Part of a small language model's weights: 11 layers.
Each number is 128 + 24 x the weight over its row's rms, rounded and kept within 0 to 255. Layers, rows and columns count from 0. The size above them is the row's rms in percent of the matrix's.

# layer 5 attention query, 576x576, rms 0.0734, rows 101-124, columns 432-575
size [ 99 103 102  98 101 119 113 105 105 111 107  98 115 106 107 102 116 105 108 106  96 112 104  99]
[[152  98 117 160  92 152  92 146 132 139 139 126 128 139 127 148 155 141  90 109 125 133 171 154 132 103 161 143 143 125 150 137  86 133 117  95 132 129 136 127 109 121 120 164 110 154 113 103 134 112  98 129 105 128 115  73  91 169 133 142 115 103 142 101 136 119 117 138 146 125 105 136  95 130  73 154 104 142 124 139 100 149 196 182 116 159 161 174 127 147 138  79 131 143 111 153 134 137 144 122 146 134 124 133 111 129 145  90 126 122 136 149 101 190 117 119  77 152 142  93 131  97 124  96 170 105 110 110 183 161 138 126 119 144 122 178  97 133 125 124  83 127 156 116]
 [122 122 127  92 119 134 127 146  94 134 140 162  84 127  69 134 131 125 122 136 148 133 158 100 150 125 146 129 115 146 153 141 139 152  94 155 167  68 148  83 157 102  98 152 155  61 126 126 134 136 142 156 136 108 117 132 128 196 121 138 118 114 159 124 119 112 132 133 137 124 128 163  78 155 140 152 115 140 149 144 125 143 180 110 154 126 126 119 122 115 136 121 116 129 154 117 101  98 139 145 130 146 146 129 179 122 107 151 109 115 124  98 124 200 168 116 141 128 137 101 105 160 153 138 123 117 105 145  88 121 137 112 129 140 147 122 147 190  92 105 104 146 128 102]
 [112  94 106 149 160  93 142 100 135 170 147 115 119 141  96 133 107 110 120 160 137  84 146 103 164 153 121 125 108 112 100 122 143 119 117 125 139 109 114 111 123 124 154 112 115 128 133 165 110 157 151 124 103 130 136 120 110 125 128 144 123 139 111 120 126 159 139 187  79  92 109  91 131 117 137 125 130 102 184 188 155 128 102 150 143 125 119 116 145 121 175 134 141  81 148 127 105 117  92  75 104  99 102 141 115 137  94 122 106  94 127 119 108  93 127 128 142  88 134 122  90 122 121 100 150 137 167 150 167 141 144 139 119 161 106 154 168 188  94 132 116 159 136 129]
 [141 136  98 153 125  61 119 153 183 154 131  83 119 127 139 153 134 132 132 119 139 100 140 130 124  79 153  94 161 163 127 131 137 100 102 119 186 161 125 147 117 106 167 135 110 124  82 119 143 127 145 150 117 187 151 123 158 145 144 179 142 120 151 137 110 129 130 143 127 145 121 121  96 162 142 179 142 125 169 166  89 149 155 141 134 110 123 122 114  81 134 140 121 156 146 153 174 104 159 144 111 127 154  97 161 163 184 103 174 141 129 130 106 133 132 135 141 114 106 152 148 142 155 115 126 113 128 121 140 118 100 144 105 119 114 155 148  81 101 137 134 118 101 138]
 [ 79 153 105 146 146 119 117 155 146 129 110 129 118 147 141 144 151 149 137 106 124 102 155 122 131 112 120 123 117 193 164 181 157 123 141 155 162 117 132 103 110 133 123 155 125 159 138 172  95 105 134 174 108  81 154 120 166 128 182 115 129 110 107 131  88 131 126 106 144  91 126 140 123 101 125 110 134 163 141 154 108 122 112 142 160 149 141 141 142 127  89 151  91 139 100  96 146 124 121 179 102 124 133 166 131 160 103 150 117 132 101 140 139 127 135  94  70 154  79 113 105 137 107 133 136 159 145 108 164 125 156 102 128 138 146 135 121 114 174 166 121  94 151 123]
 [152 116 180 151 122 123 125 199 145 121  98 135 101 128 173 100  91 100  74 125 109 107  92 155 126 109  97 145  89 105 110 116 138  87 134  95 136 162 115 134 155 117 120 159 123 157 132 163 118 141 111 139 119 161  92  96 158  74 163 115 129 112 163 150 180 161  85  99 119 124 143 135 106 141  99 119 109 137 172 120 119 118 110 171 111  93 130  96 121 111  91 110 159 144 125 142 135 117 196 159 162 124 104 125 172 127 150 117 158 150 136 140 132 101 132 137 122 126 131 116  83 129 123  96 109 138 131 127 118 110 112 122 153  95 144 125 107  57 124 134 118  90 124 142]
 [128 121 163 157 101 123 156  83 117 110  94 103 121 104  88  81 142  83 116 126 107 147 112 126 122 118 108 125 128 101 101  98 132 140 160  93  56 147 115 144 126 125 122 121  98 135 109 135 163 130 122 114 113 118 121 137 139 129 150  75 131  56 181  91 123 108  89 145 126 183 158 122 120 138  89 145 135 138 148 149 129 145 126 119 116 150 160 152 102 153 119 120 164 111 138 155 170 135 200 132 137 143 107 164 135 138 130 118 149  68 126 149 155 124 133 129 114 126 111 164  55 123  85 145 101 158 157 139 109 104 143 109 154  93 178 148 143 134 120 139 111 117 118 158]
 [ 86 123 117  95 161 137 125 114 153  74 174 118 102 162  95 130 159 116 144  91 119 159 136 103 122 109 127 117 121 172 131 118 122 121 130 148  87  82 120 157 138 112 138 148 120 126 124 104 131 115 172 133 121 131 154 144 174 169 145 115 129 107 174 123  64  92 107  92 121 112 181 124 123 172 118 173 151 145  67 103 138 137 177  78 127 126 138 154 148 162 102 109 140 122 115 142 104 128 156 165 138 127 118 131 121 106 113 119 123 139  70 148 117 159 114 167 109 116 112 143 123 155 160 107  82 124 124 150 141 148 157 121 138 145 128 110 115 167 135 126 136 160 149 156]
 [161 146 119 158 167  66 134 123 103 111 159 124 126 104 122 125 152 115  83 121 172 147 129 129 119  97 129 127 121 118 105 116 132  94 129 123 140  61 194 145 128 166 147 110 159 106 101 136 156 139 142 111 103 115  81 122 162 108 120 147  90 150 112 137 143 143 149 149 141 143 142 110 115 113 104 130 101 138 110 124 132  93 144 139 132 146 129 175 118 129  77 179 126 129 130  77 112 139 117 157 131 136 161 142 153 157 124 119 146 111 140  95 139 141  76 127 165 159 116 144 139 103 102 175  96 129 133  83 124 122 138 125 137 153 140 101 128 100 118 144 105 107 134 116]
 [118 153 180 153 137 127 140 128  95 134 131 120 111 101 137 145 143 114 114 168 135 130 112 168 121 109 174  84 109 134 116 144 135 109 135 125 108 120 120 176 117 100 132  88  93 128 135 117 146 107  95 113 103 185 153  96 126 132 108 168 138 147 118  95 124 118 179 184 158 124 171 111 158 141 120 108 143 123 118  95 156 141 149 117 135 135 150 106 151 128 123 158 139 181 133 129 126 147 102 131 148 147 136 156 127 138 153 117 223 121 122 116 133 129 144  91 113 110 150 139 134 132 139 180 113 124 123 103 120  96 102 110  94 167 138 181 135 141 119 167 105  74 117 137]
 [159 137 186 130 135 170 157 133 171 108 178 155 117  68 152 135 136 141 143 136 116 186 121 155 122 136 165 160 110 152 159 154 142 137 130 121 116 130 144 160 158 132  91 164 109 119 119 131 111 118 102 117 102 151 128 117 105 120 153 132 124 115 118  73 142 106 114  92  94 138 145 143 119 135 122 112 123 131 142 161 133 138 164 149 135 169 187 130 163 108 123 140 113 149 138 122 141 154 146 131 119 144 134 132 123 128 141 136 133 140 106  93 138 126  87 112 120 132 123 146  75 120 112 120 126 157 164 144  92 111 141 144 153 132 107 153 102 149 146 128 116  87 150 189]
 [154 105 108 150  98  93 149 151 107  92  89 137 105 183 100 148  91 107 138 122 139  86 128 108 151 144 103 101 155 128 134  79 109 127 148 149 142 125 129 123  45 122 137 134 177 119 106 148 133 113 131  94 123 115 149 128 129 142 135 129 123 149 107 126 125 130 168 175 102  73 137 145  93 104 169 141 160 105 158 151 118 174 152 160 148 140 113 155 126 139  96  83 126 108 148 140 149 115 128 186 111 178 152 102 142 159  66 108 163  94 134 112 148  97 154 110 113 106  95 147 112 120 103 108 134 128 113 117  85 116 146 108 133 144 167 116 115 147 112 159 130 146 138  88]
 [163 170 121 155 147 144  95  98 168 125 103 116 100 114 155 151 125 110 123 136  73 104 142 126 133  89 140 180 135  70 150  89 118 118 139 110  89 106 100 122 186 153 113 139 112 127 109 125 156 154 134  89 116 132 128  98 123  73 146 134 108 120 134 115 139 108 118 154 133 180 206 106 111 143 144 123 158 126 172 144 136  89 101 116 128 148 116 115 172  97 174 122 145 122 122 108 117  98 163 121 163 135 104 100 154 101  96 140 150 146 136 123 155 133 114  91 128 139 177 136 133  85 143 192 131 144 163 165 109 133 111 145 135 114 178 162 194 104 122  72 121  67 120 117]
 [ 94  97  59 118 131  95 106 128 144 130 140 117 162  99 133 106 155 138 120 149 140 127 109 168 103 113 138  98 110 161 156 132 120 145 135 137 168 153 125 143 155 160 144  99 143 115 119 148  92 129 106 171 133 111 107 170 151 128 125  97 122 184 108 118 148 148 121 100 135 121 134 149 112 102 103 118 152  89  70 110 129 151 138 147 169  90 112 109 146 122 102 170  99 142 145 149 125 143 148 125 124  88 123 140  93 160 105 127 105 128 135  87  92 188 160 122 139 116 110 146 172 121 132 118 136 114 108 119  84 189 156 132 134  57 123 141 124 117 111  69 107 146 166 107]
 [137 127 160 137 101  67 154  98 119 134 111 117  72  89 104 142 123 140 106 116 106 131 164  96 126 140 154 137 131  95 105 134 219 145 182 165 128 137  63  93 136 134 118 112 152 179 125 147 145 115 116 105 116 146 160 130 132 112 141 119 139 130 156 117  88 136 189 146  77 150 135 160 135 163  83 128 146 117 139 118 110  83 129 109 197 121 139 116 115 127 171 127 172 106 125 124 120 109 144 149 116 110 137 144 118 111  99  98 156  97 127 165 157  95 141  99 151  94 105 141 135 153 144 185 142 118 107 121 113 137 119 119 151 128 132 131 155 144 131 141 141 125 161 128]
 [141 105 103 118  93 135 140  88 113 139 130 144  77 123  83 156 128 141  74 150 116 138 146 109 164  93 153 117 106  91 146 144 107 140 143 134  93 109 111 152 114 117 146 150  62 128 155 113 108 148 174 130 147  91 147 128 105 119  94 130 138  95 152 118 132 115 129 115 126 135 134 140 115 136 149 106 162  91 170 125 121 154 161 164 128 150 126 121 145 122 127 153 132 107 148 144 121 141 119 148 176 162 141 150 115 174 142 128 127 116 154 138 115 191 118 114  75  89 153 108 117 105 129 125 142 151 161 109 175  99  80 134 113 156 127 101 154 163 117 157 115 124 140 120]
 [109 125  73  80 121  90 137  99  82 163 147 118 102 168 124 137 130 150 137 153 144 139 111 119 120 109 121 131 132 115 104 103 117 150  98 123 112 118 168  89 148  97 138 126 132 116 146 150  77 116 166 124 141 116 172 137 143 177 113 177  81 165 101 107  79 118 134 159 138  95 114 161 111 144 100 141 152  97 126 164 125 165 136 108 127 128 128 157 148 154 147 127 106 162 127 155 120 117  83 137  81 166 174  85 153 133 133  90 130 133 156 126 189 160 126  76 123 145 108 110 172 100 139 164 145 100 109  94 164 118 121 124 101 151 129 143 106 157  95 116  97 141  97 142]
 [109 120 145 128 119 120 108 133 131 151 104 101  84 129 149 115 141 161 131 105 136 118 108 140  98 128 160 127 139 125 126 152 131 116 165 162 135 131 126 113  98 142 121 120  73 125 132 142 140 118 111 151 136 125  75 108 147 162 155 155 144 119 139 144 132 129  79 137  93 152 126 162 157  94 146 111 140 144  93 136  93 102 113 159 121 123  82 160 130 135 136 100 126 149 145 155 153 117 119 126 190 123  98 124 136 153 119 127 104 138 108  89 146 134 131 129  95 152 131 142 100 133 117 137 135  97 138 112 132 148 124 176 136 155 100 156 163  90 131 138 112  96 131 163]
 [164 104 154 125 118 148 120 136  98 127  92 144 139 129 117 184 100 134 160 126  83 112 135 146 126 130 140  90 150 132 153 104 126 139 109 119 148 150 109 133 158  82 118 156 115 114 126 107 105  86 119 115 157 124 131 127 137 114 127 109 106 114 131 108 152  98 114 151 114 155 146  83 100 150 136 143 135 120 123 127 167 125  83 114 122 140 116 142 147 130 125  61 123 174 145 117 101 129 137 111 125 125 117 144 101 101 124 128 106 158 110 144 122 134 131 134 101 148 148 141 129 105 112 134 102 105 175  96 134  59 127 113 100 133 181 159 128 116  96 116 137 142 174 110]
 [130 128 136 149 104 124 144  98 135 135 101 107  97 170 110 141 120 152 161 120 125 134 163  91 164 131 168  96 156 108 194 169  91 150 158 136 145  75 149  66 120  98 124 167 139  87 130 101 126 102 168 129 152  83 108 133 117 161  93 110  67 143 124 161 143 139 123 150 120 144 130 122  83 117 140 122 107 133 116 143  82 142 122 154 181 150 127 132 135 143 170 115 130 140 118 146 109 130 114 187  88 126 123 107 157 134 121 138 148 126 152 119 100 133 132 138 112  79 115 138 156 107 161 107 130 128  91 123 115 107 136 156 148 119 140 129 105 102 176 142 101 185 112  80]
 [119 179 142 122 113 102  99  82 102 187 141 137 130 151 108 137 101 101 123 119 161  81 105 111  98 123 112 119 108 141 120 158 122 132 118 125 125 130 133  87 168  98 120 120 137 142 117 111 119 102 133  88 135  99 161 145 144 155 137 118 135 145 122 151 146  91 125 114 145 127 133 140 136 134 146 145 115 128 100 126 173 164 138 105 111 142 135 108 130 184 113 125 138  95  81 119  99 150  71 150 100 132 124 130 101 109 124 141 133 109 133 124 131  93 153  67 128 181 128 123  96 142  83 152 144 138 114 151 113 118  99 133 138 105 154 122 137 137 163 161  87 132 109  52]
 [125  88 116 143 130 145 128  99 115 111 155 121 136 163 101 127 119 140 133 112 131 120 118 132 164 131  95 154 104  92 142 143 128 130 102 101 108 106 140  88 131 117 116 151 175 126 116 143 152 135 173 152 112 102 111 184 134 170 140 104 124 140 106 151 114 108 189 134 121 146 131 128 142 138 110 177 141 116  99 177 141 127 114 145 160 160 134 120 148 131 156 103 113 115 117 131 111 112 152  81 107 153 157 145 109 125 116 118 142  85 151  98 132 121 146 108 149 201 127 151 138 142 114 143 153 157 121 119 135 126 168 161 146 107 127  56 115 142 122 142 142 150  63 158]
 [126 124 104 123 133 128 159 119 148 143 122 130 145 121 128 165  79 137 162 145 132 122 145 172 141 142 148 105 138 115 125 126 133 148 123 124  95 134 122 134  89 109 116 149 124  79 129 152  89 168 100 115 141 152 116 148  86 153 116 181 133 149 123 135 144 179 158  95 159 139 140 174 146 108 146 138 133 150 126 140 123 103 116 138 159 154 104 101 121 147 138  99 119 135 118  88 180 143  73 147 138 134 146 102 144 154 149  76 100 141 122 121 111 108 139  61 104  93 125 124 131 121 119 140 186  97  69 141 129 187 127 112  88 194 102  93 141 142 130 136 164 152 147 141]
 [128 154 145 109  94 128 154 117 162 167 114 159 107 126 144 133 122 148 122 146 162 164 165 115 107 114 153 123 154 129 141 136 124 150 134 176  90 105 132 130 112  96 129 156 136  91 105 158  98 112 152 101 123 131 150  79 150 147 113 167  83  85  66 157 131  89 148 148 126 140 137  86 109 129 160 101 111 138 146 144 102 133 132  99  74 117  54 156 109 106 141 135 129 104 113 111 108 140 119 128 125 105  98  93 160 134  96 132 123 117  96 172 132 166 128 115 118 141 116 143  84 124 118 142 100 108 140 165 149 133 159 149 106 120 160 133 153 160 127 124 118 140 156  98]]
# layer 5 attention key, 576x576, rms 0.0748, rows 101-124, columns 432-575
size [ 95 103  99  98  99 102 101 102  92 102 100  96 110 103  98 101 104  97 100 104  96 104 103  97]
[[123  96 114 125 147 152 122 128 126  84 145 181 194 151 177 105 109 155 175 117 102 143 137 117 112  82 139 128  70 130 155 138 128 124 120 111 119 140 111 159 110  99 102 171 145  72 176 118 103 104 167  87 166 145  91 130 103 153 142 138 151  84 104 128 154 107 164 124 143 186 166 131 157 168  84 130 135  93  61 137  97 174 101 159 108 140 169 115 132 152 107 120 141  99 110 133 159 186 116 160 119  87 121 137 123 146 156 100 161 117 120 143 114 163 105 166  79  77 147 125 121 122 154 120 129 100  97 138 118 126 136 131 125 134 129 162 139 146 161 164 116 134 139  96]
 [ 98 150 131 169 108 125 106 129 115  90 107 144  89 119  77 114 122 118 121 102 135 119 131 117 144 104 137 120 129 134 140 186 144 112 104 151 128 104 126 160 118  78 121  82 159 126 113 174 137 125 117 119 159 150 152 110 157 175  95 104 138 115 108 172 115 158 142 101 142 122 118 118 113 121 155 191  99 144 108 156  95 181 144 194 110 125 121 134 100 114 128 131  84 123 181 137 140 138 105 110 125 130 141 141 136 127 116 145  81  88 119  97 145 125 114 157  91 106 118 150  90 195 132 148 148  76 118 168 123 116 115 140  91 170 176 140  73 197 129 111 105 144 102 144]
 [149 125 137  92 126  87 115 161 105 153 138  91 118  83 136 150 125 202 104 132 132 110  93  84 133 134 150 160 140 113 142 156 131 166 103 115 112 147 139 125  92 127 125 140 126 165 120 111  78 112 121 129 111 176 115 147  82 104 106 164 181 122 121 112 120 142 101 126 103  92 163 124 120 137 145 145 132 126 107 151  99 123 128 138 124 103 119 157 148 102 103 122 104  89 116 147  96 125 106  96 125 145 114 123 192 104 152 132 132 151 155 131 115 139 148 133  74  71 100 114  80  78 134 122 111 167  85 131 115 117 129 129 119 139 133 137 163 157 136 131 148 124 125 123]
 [120 160  94 147 143 141 104 138  70 135 150 128 118 133 133 151 110 131  95 133 125  80 184 156 111  88 125 129 154 115 162 143 129 120 105 141 127 137 125  97 145 123 138 147  99 103 120 139  61 103  95 122 126 105 100  93 134 114 146 137 140 154 128 122 136 133 173 119  77 179 132 121 108 175 153 143 170  77 136 136 116 128 136 109 131 141 143 157 124 140 122 118 153 156 136 143  84 144 155 142 147 156 140  70 115 146 197 137 132 168 137 116 166 152 117 168 135 106 128 107 114 155 128 112 124  93 143  94 128 105 129 135 133 150 134 123 120 107 143 160 134 119 186 158]
 [124 129  86 160 148 143 120 137 166  81 136 108 177 101 141  94 154 113 110 131  61 113 149 173 141 135  94 107 128 152  98 157 111 103 154 154 160 154 122 118 133 181 118 144 145 128 140 147 101 139  85 154 109 127  84 138 127 109 140 101 157 155 123 148 108 111 149 131 133 110 101 108 226  94 129  82  99 143 122 150 163 103 150 106 146 150  97 154 127  94 136 116 128 148 135 147 118 114 124 162 123 138 135 117 140 147 131 170 167 119 108 133 118 144 107  85 101 124 119 148 165 141 126 117  96 106 149 116 121 150 100 146 136 124 149 115 110 122 131 108  87 145 163 129]
 [143 150 145 117 153  94 140 179  82 111 128 131 125 119 129 130 152 134 122 122 146  79  79 133 116 135 106 135 125 142  82 125 139 144 136 132 154 131 112 118 135 140 133 105  98 128 129 140 142 104 155 134 122 132 130  95 143 110 146 137 124 131 149 129 119 127 130 125 117  72  98 160 144 157  83 126 149 106 148 131 138 111  69 123 116 112 109 109 113 157 130 117 138 141 118 132  97 156 148 113 135 123  89 112 105 165 126 181 148 131 147 149 129 140 115 129 170 129 144  81 141 108  86 100 139 118 106 150  95 121  74 112 156 114 180  88 106  87 104 106 127 108 117 132]
 [116 139 140 162 136 143 139 157 129 125 144 148 137 147 121 134 108  63 148 154  90 121 137 192  84  92 133 102 151 140 115 134 151 108 164  92 130 104 152 128 146 118 123 108 158 144 135 129 138 125 133 147 128 131 139  89  79 125 130 157 118 109 181  91 120 112 105 122 137 115 104 108 148 169 106 135 109 168 137 158 110 149 122 112 130 132 172 172 115 146 124 156 128  83 130 158 159 120 147  84  90 135 119 126 159 152 120 129 113 110 129 156 131 147 186 109 184 109 158 124 139 135 129 117 100 102 136 108 131 112 103 124 146  88 119 135 106  92 112 121 127 154 133 181]
 [127 127 137 159 140 130  95 139 148 109 128 117 120 124 128 113 138  92 116 138 123  74 169 123 141  80 115 125 125 139 134 145 135 108  99 154 134  86 135 105 147  83 136 109 147 140  98 109 146  87 199 151 186 144 142  71 139 118 136 100 110 117 154 124 128 103  83  83 117 148 140  64 130 166 127 166 133 152 138 126 116 180 129 120 148  99 123 146  98 151 130 107 149 174 157 137 123 109 105 141 117 111 103 134 116 123 116 120 143  89  88 154 142 105 129 156 172 101 170 169 124 118 140  67 105 128 141 139 124  82  99 116 113 135 110 127 130 179  81 110 139 144 116 136]
 [126 124 129 139 124  85 140 161 111 116 170 145 135 103 116 133 135 131  88  81 148 175 121 148 111 122  83 148  95 142 139  73 114  98 130 112 119 106 126 123 149 132 133  90 151 139 152 122 135 143 114 153 146 112 105  76 131 114 126 129 114 129 153 183 136 117 131 127 118 137 164  95 134 111 167 138 143 116 130 134  89 135 112 137 136 145 159 138 108 137 105 152 130  88 155 124 113 104 168 138 129 128 198 193 146 142 112 184 171 113 113  97 140 148 165 119 111 102 129 138 110 117 151 135  97 108 115 127  99 130  87 107 162 153 124 104  96 121 142  94  85  90 147 127]
 [127 154 108 126 148  89 130 114 154 118 134 124  99 164 153 160 104  74 156 153 111 112 107 121 113 136 152 130  72 145 131 138 126 113 118 139 159 148 154 123 133 151 148 122  81 121  95 154 112 130 111 147 115 139 125 145 122 140 107 152 176 150 124 141 118 163 126 156  91 123  89 102 145 116 147 145 144 116  96 105 113 153 136 112 100 139 123 126 152  71 118 158 115 116 119 131 139 138  89  90 149 145 124 166 127 130 131  94 131 139 125 123  81 153 153  96 111 105 192 118 104 125 112 133 110 105 131 143 129 155 109 129  88 137  89 129  97 186 122 162 153  90 129 180]
 [164  94 139  90 109 121 171 175 180 161 168 148  91 119 157 148 116  97 140 131 135 112 125 160 116 133 123 112 102 104 132 107 105 147 146 146 142 117 125 153 131  80 150  94 106 123  80 141 131 114 149 122 124 123 108 106 164 170 151 134 129 130 163 124 143 135 147 121 112 145  95 131 108 144 122 146 199 107 198 163 144 151 111 133 101 173 152 149 146  93 144 182 130 162 111 114 169 122 130 148 109 162 100  96 116 139 152 134 102 118 154 160 109 127  66 113 144 137  93 100  53 129  86 130 126 120 198 157 104  70 131 131 104 144  94 169 150 132 126 140 130 136 140 159]
 [111 127 107 119 100 147 138 111 136 141 107 150 115 100  87 150  83 127 173 156 148 135 202 131 138 134 125  96 173 144 130 143 132 165  85  93 129 158 132 133  82 160 165 147 152 158 132 162 142 124 107  67 150 137 153 148 150 132 113 148 129 114  63 148 128  98 137 142 157 143 141 145  93 134  94 141 129 130 103 144  98 133 104 146 128 106 105 159 120 151 148 104  88 115 110 120 137 127 129 169 148 139 140 111 143 123  90 117  75 147  98 148 142 165 119 109 107 104  84 133 118  96  74 135 162 117 114 133 176 130 141  99 135 121 120 131 109 176 134 130 149 125 120 112]
 [163 122 132 146  84 120 157 109 138 148 149 103 166 106 136 137 136 113  95 110 146 157 119 151 143 124 157 127 122 113 132 114 121 112 143 102 136 151 109 138 174 143 166  80 104  95 117 149 135 132 137 127 112 160 143  75  95 121 181 111 162 156 127 114 158 133 143 118 148 116 102 132 118 130  95 123 111 118 123 104 129 125 119  94 156 121 139  94 155  64 114 113 147 149 107 112 146 113 116 118 111 108 105  76 113 145 131 100 138 113 191 106 118 147 179 145 131  97 134 122 144  87 119 146 145 124 152 128 142 173 175  98 123 114 142 149 127  97 121  81 105 104 114 130]
 [ 92 156  72 142 141 127 111 101 115 105 155 125 131 130 111 126 138  89 145 131 171 139  67 152 110 148 155 107 121  93 188 173 156 123 138 135 108 141 142 124 139 104 103  82 124 124 120 141 148 143 147 134 107  87 125 150 156  92 123 161 117 133 104 132  95 104 147 160 152 123 155 108 145 143 123 153 149 162 146 154 135 150 130 142 113 161 177 142 141 113 140 165 125 144 137 126 136 142 141 158 130 147 132 152 127 146 122 145 132 131 120 171 124 148 107 125 113 156 139 172 104 192 187 147 109 146 106 143 131 140  88 148 119  90 168 109 141 154 139 123  97 185 148 111]
 [172  93 123 102 129 120 104 111 152 169 148 139  78 113 152 117 163 122 115 125 144 162 147 150 118 122 108 119 155  96  72 120 158 136 122 123 102 140 150 101  62 124 109 120 143  91 160 132 130 169 105  63 107  90 141 146 112 101 115 154 149 139 136 166 116 129 154 162 130 154 140 164 169 161 104 145 145  96 141 121 123  86 136 164 139 120 125 155 128 147 151 189 153 149 100 162 137  86 162 168 113 102 115 139 108 145 112  55  94 106 101 129 103 142 162  91 146 107 140 118  97 109 121 101 131  83 149  83 135 136 119 143 134 102 141 108 154 143 113 153  95  85 146  99]
 [162  93 118 124 153 124 152  81 125 156 121 123 115 124 126 129 137 167 131 126 128 117 137 101 156 151  94 175 159  80 158 148 138 124 148 116 109 120 125 160 169 144 137 162 111 174 155  92  84 160 148 151 176 136 141 130 121 146 119 132 125  96 157 126 114 128 102 117 124 134 125 121  79 113 102 155 176 140 119 140 112 121 113 184 124 135 125 110 138 135 127 158  98 105 147 155 135  72  99 158 106 156 163 142  98 160 180 150 149 117 110 141 109 159 148 138 100 145 135 106 148 146 141 164 153 105 120 133 130  81 102 123 120 121 136 150  84 148 141 123 132 150 102  92]
 [124 150 150  99 127  79 151 137  90 175 160 185  99 168 150 106 121 136 110 103 155 143 186 105 114 143 126 104  96 177 128 138 118 135  94 168 124 110 143 112 103 130 161  76  98 128 124 130 125 107 136 181 154 146 134 163 124 104 113 127  63 118 165  93  83 120 159 145 125 144  83 133 143 159 116 115 137 141 118 185 126 149 130  95  67 141 120 139 149 159 153 107  90  89 116 206 133 113 141 127 120 132  96  99 103 145 123 103 147 113 153 124 138 122 128 128 138 145 131 115 126 148  98 151 114 135 164 145 147 104 100  96 146  61 164 124 140 151 140 167 123 175 154  84]
 [139 126 102 154 144 166 115  91 163 104  85 112 152 158 143 109 129 109 187  95 124  99 165 127 117 123 162 130 125 114 103 136 150 134 124 114 125  73 139 118 116 124 149 137 103 124 131 142  96 100 153 127 124 145 139 124  95 135 139 114 167 104 138 173 152 129  98 124  71 144 130 168 129  79 131 121 156 177  82 119 179 112  85 153 141 140 165 139 136 151 116 112  97 102 110  98 157 132 109 176 139 138 182 161 135 103 131 160 116 133  96 109  86 131 161 113 111  95 101 126 144 151 146 127  91 118 114  95  83 139 134 125 115 144 140 103 145 118 148 117 146 111 149 129]
 [127  87 166 137 124 130 130 158 140 123 102 173 108 132 127 152 113  97 202 121 112 169  99  99 125 112 148 114 143 108 142 110 104 149 123 117 141 162 141 186 157 182 115 140 128 114 168 178 136  27 135 133 104 111 161  95 109 126 158 122 140 108 138 112 159 111 153 110 138 146 128 113 130 110 148 137 155 126 120 117 180 111 119 129 143 137 143 136 152 123 122  91  81 129 134  77 109 168 134 105 162 113 101 128 102 153 107 140 119 140 123 177 161 114 141 154  95 139 134 115  69 119  97 172 152 128 115  94 139 120 163 108 113 139 140 147 156  82 145 134 102 153 137 163]
 [132 146 131 151 132 151  89 133 113 142 122 171 129 159 121  90 101 173 147 173 155 122 162 140 184 139 128 107 165 144 147 142 107 110 132 155 159 137 128 112 130 128 138 117 156 116 186 125 118 129 165 146 156  80 139 141 112 128 124 144 165  77 126 121 169 108 165 118 123 138 112 115 131 179 150 136 146 101 113 136  97 131  90 135 121 128 112 141 186 153 128 119  94 148 100 115 101 131 138 136  97  92 113 143 104 162 103 168 122 123  91  91 106  95 123  85 115 133 123 145 147 106  98 105 158 136  98  90 136 137 166 167 108 139 136 136 145 152 121  84 119 123 111 126]
 [ 82 113 120 100 184 133 102 123 118 167 155 101 119 152 115 102  65 104 107 110 134 116 101 137 159 123 111 145  73 144 121  94 150 128 168 109 130 105 166 111 109 140 110 111 166 111 153 165 134 123 155 140 153 129 162 144 136 145 102 143 110 108 103 143 101 133 130 124 137 136  88 140 111 122 129  91 128 135 135 157 125 122 111 134 170 111 118 113 104 137  65  96 131 146 125 164 102  92 142 144 122 128 136 115 143 166 123 175 136 114 120  68 149 112 109  75 140 121 123 104 106 104 100 111 152 145 123 145 135 111  90 155 113 113 119 108 108 133 139 122 141  61 164 129]
 [ 94 123 137  78 104 129 161 121 120 109 108  97 109 175  78 118 132 136  79 118 170 111 155 135 134 186  75  99 125  84 107  99 149 127 152  74  99 105 112 111 124  98  94 111 144 145 110 114 112 138 143 107 100 124 118 130 129 109 103 129 128 139 144 113 115 165 195 124 121 115 117 150  74 142 137 142 125 148 126 106 145 174 153 138 120 127 166 129  71 164 145 133  98  77 125 162 154 109 118 142 109 101 181 143 122 174 140 123 138 105 146 109 112 101  95 166 156 129 114 134 167 160 100 153 157 139 104 127 139 158 140 130 158 114 105 102  99 171 105 149 114 136 139 129]
 [113 124 122 131 104 116 163 130 162  70 115  83 154  89 158  97 132 111 145 122 144 119 174 117 128 112 141 136  96 140 162 111  77 128 145 106 113 107 128 111 108 145  92 112  89 139 150 132 162 124 115  97  97  81 101 117 147 119 169 142  96 129  90  82 145 155 138 119 124 168 143 117 153 114 115 144 103 176 152 125 139 108 109 124 126 122 129 120 146 121 137  92 177 143  88 146 133 134 142 166 153 112 142 135 131 145 106  97 119  74 129  83 135 121 131  87  88 133 141 129  88 142 126  90 114 104 104 113  73  83 103 130 126 179 142 131 121  95 128 134 123 160 139 126]
 [130 173 123  56 121 182 107 152 137 111 104  98 129 104 121 151 120 178 150  99 167 150 163 119 121 138 193 103 138 173 126 118 158 104 134 153 125 117 133 118 145 115  96 129  99 109 128 121 111 117 132 134  98 106 102 109  89 140 103 129 127 126 144 121 144 114 112 111  94  78 126 110 117 131 196 116 134 122 134 135 123 152 139 103  78 140 132  70 149 108 119 162 154 106 135 111 129 113 115  76 132 160 107  93 111 161 112  99 128 138 123 113 118 142 129 137 151 128 126  99 109 111 111 151 159 109 146 126 147 146 101 148 126 139 133 131 147 132  92 121  98 146 126  99]]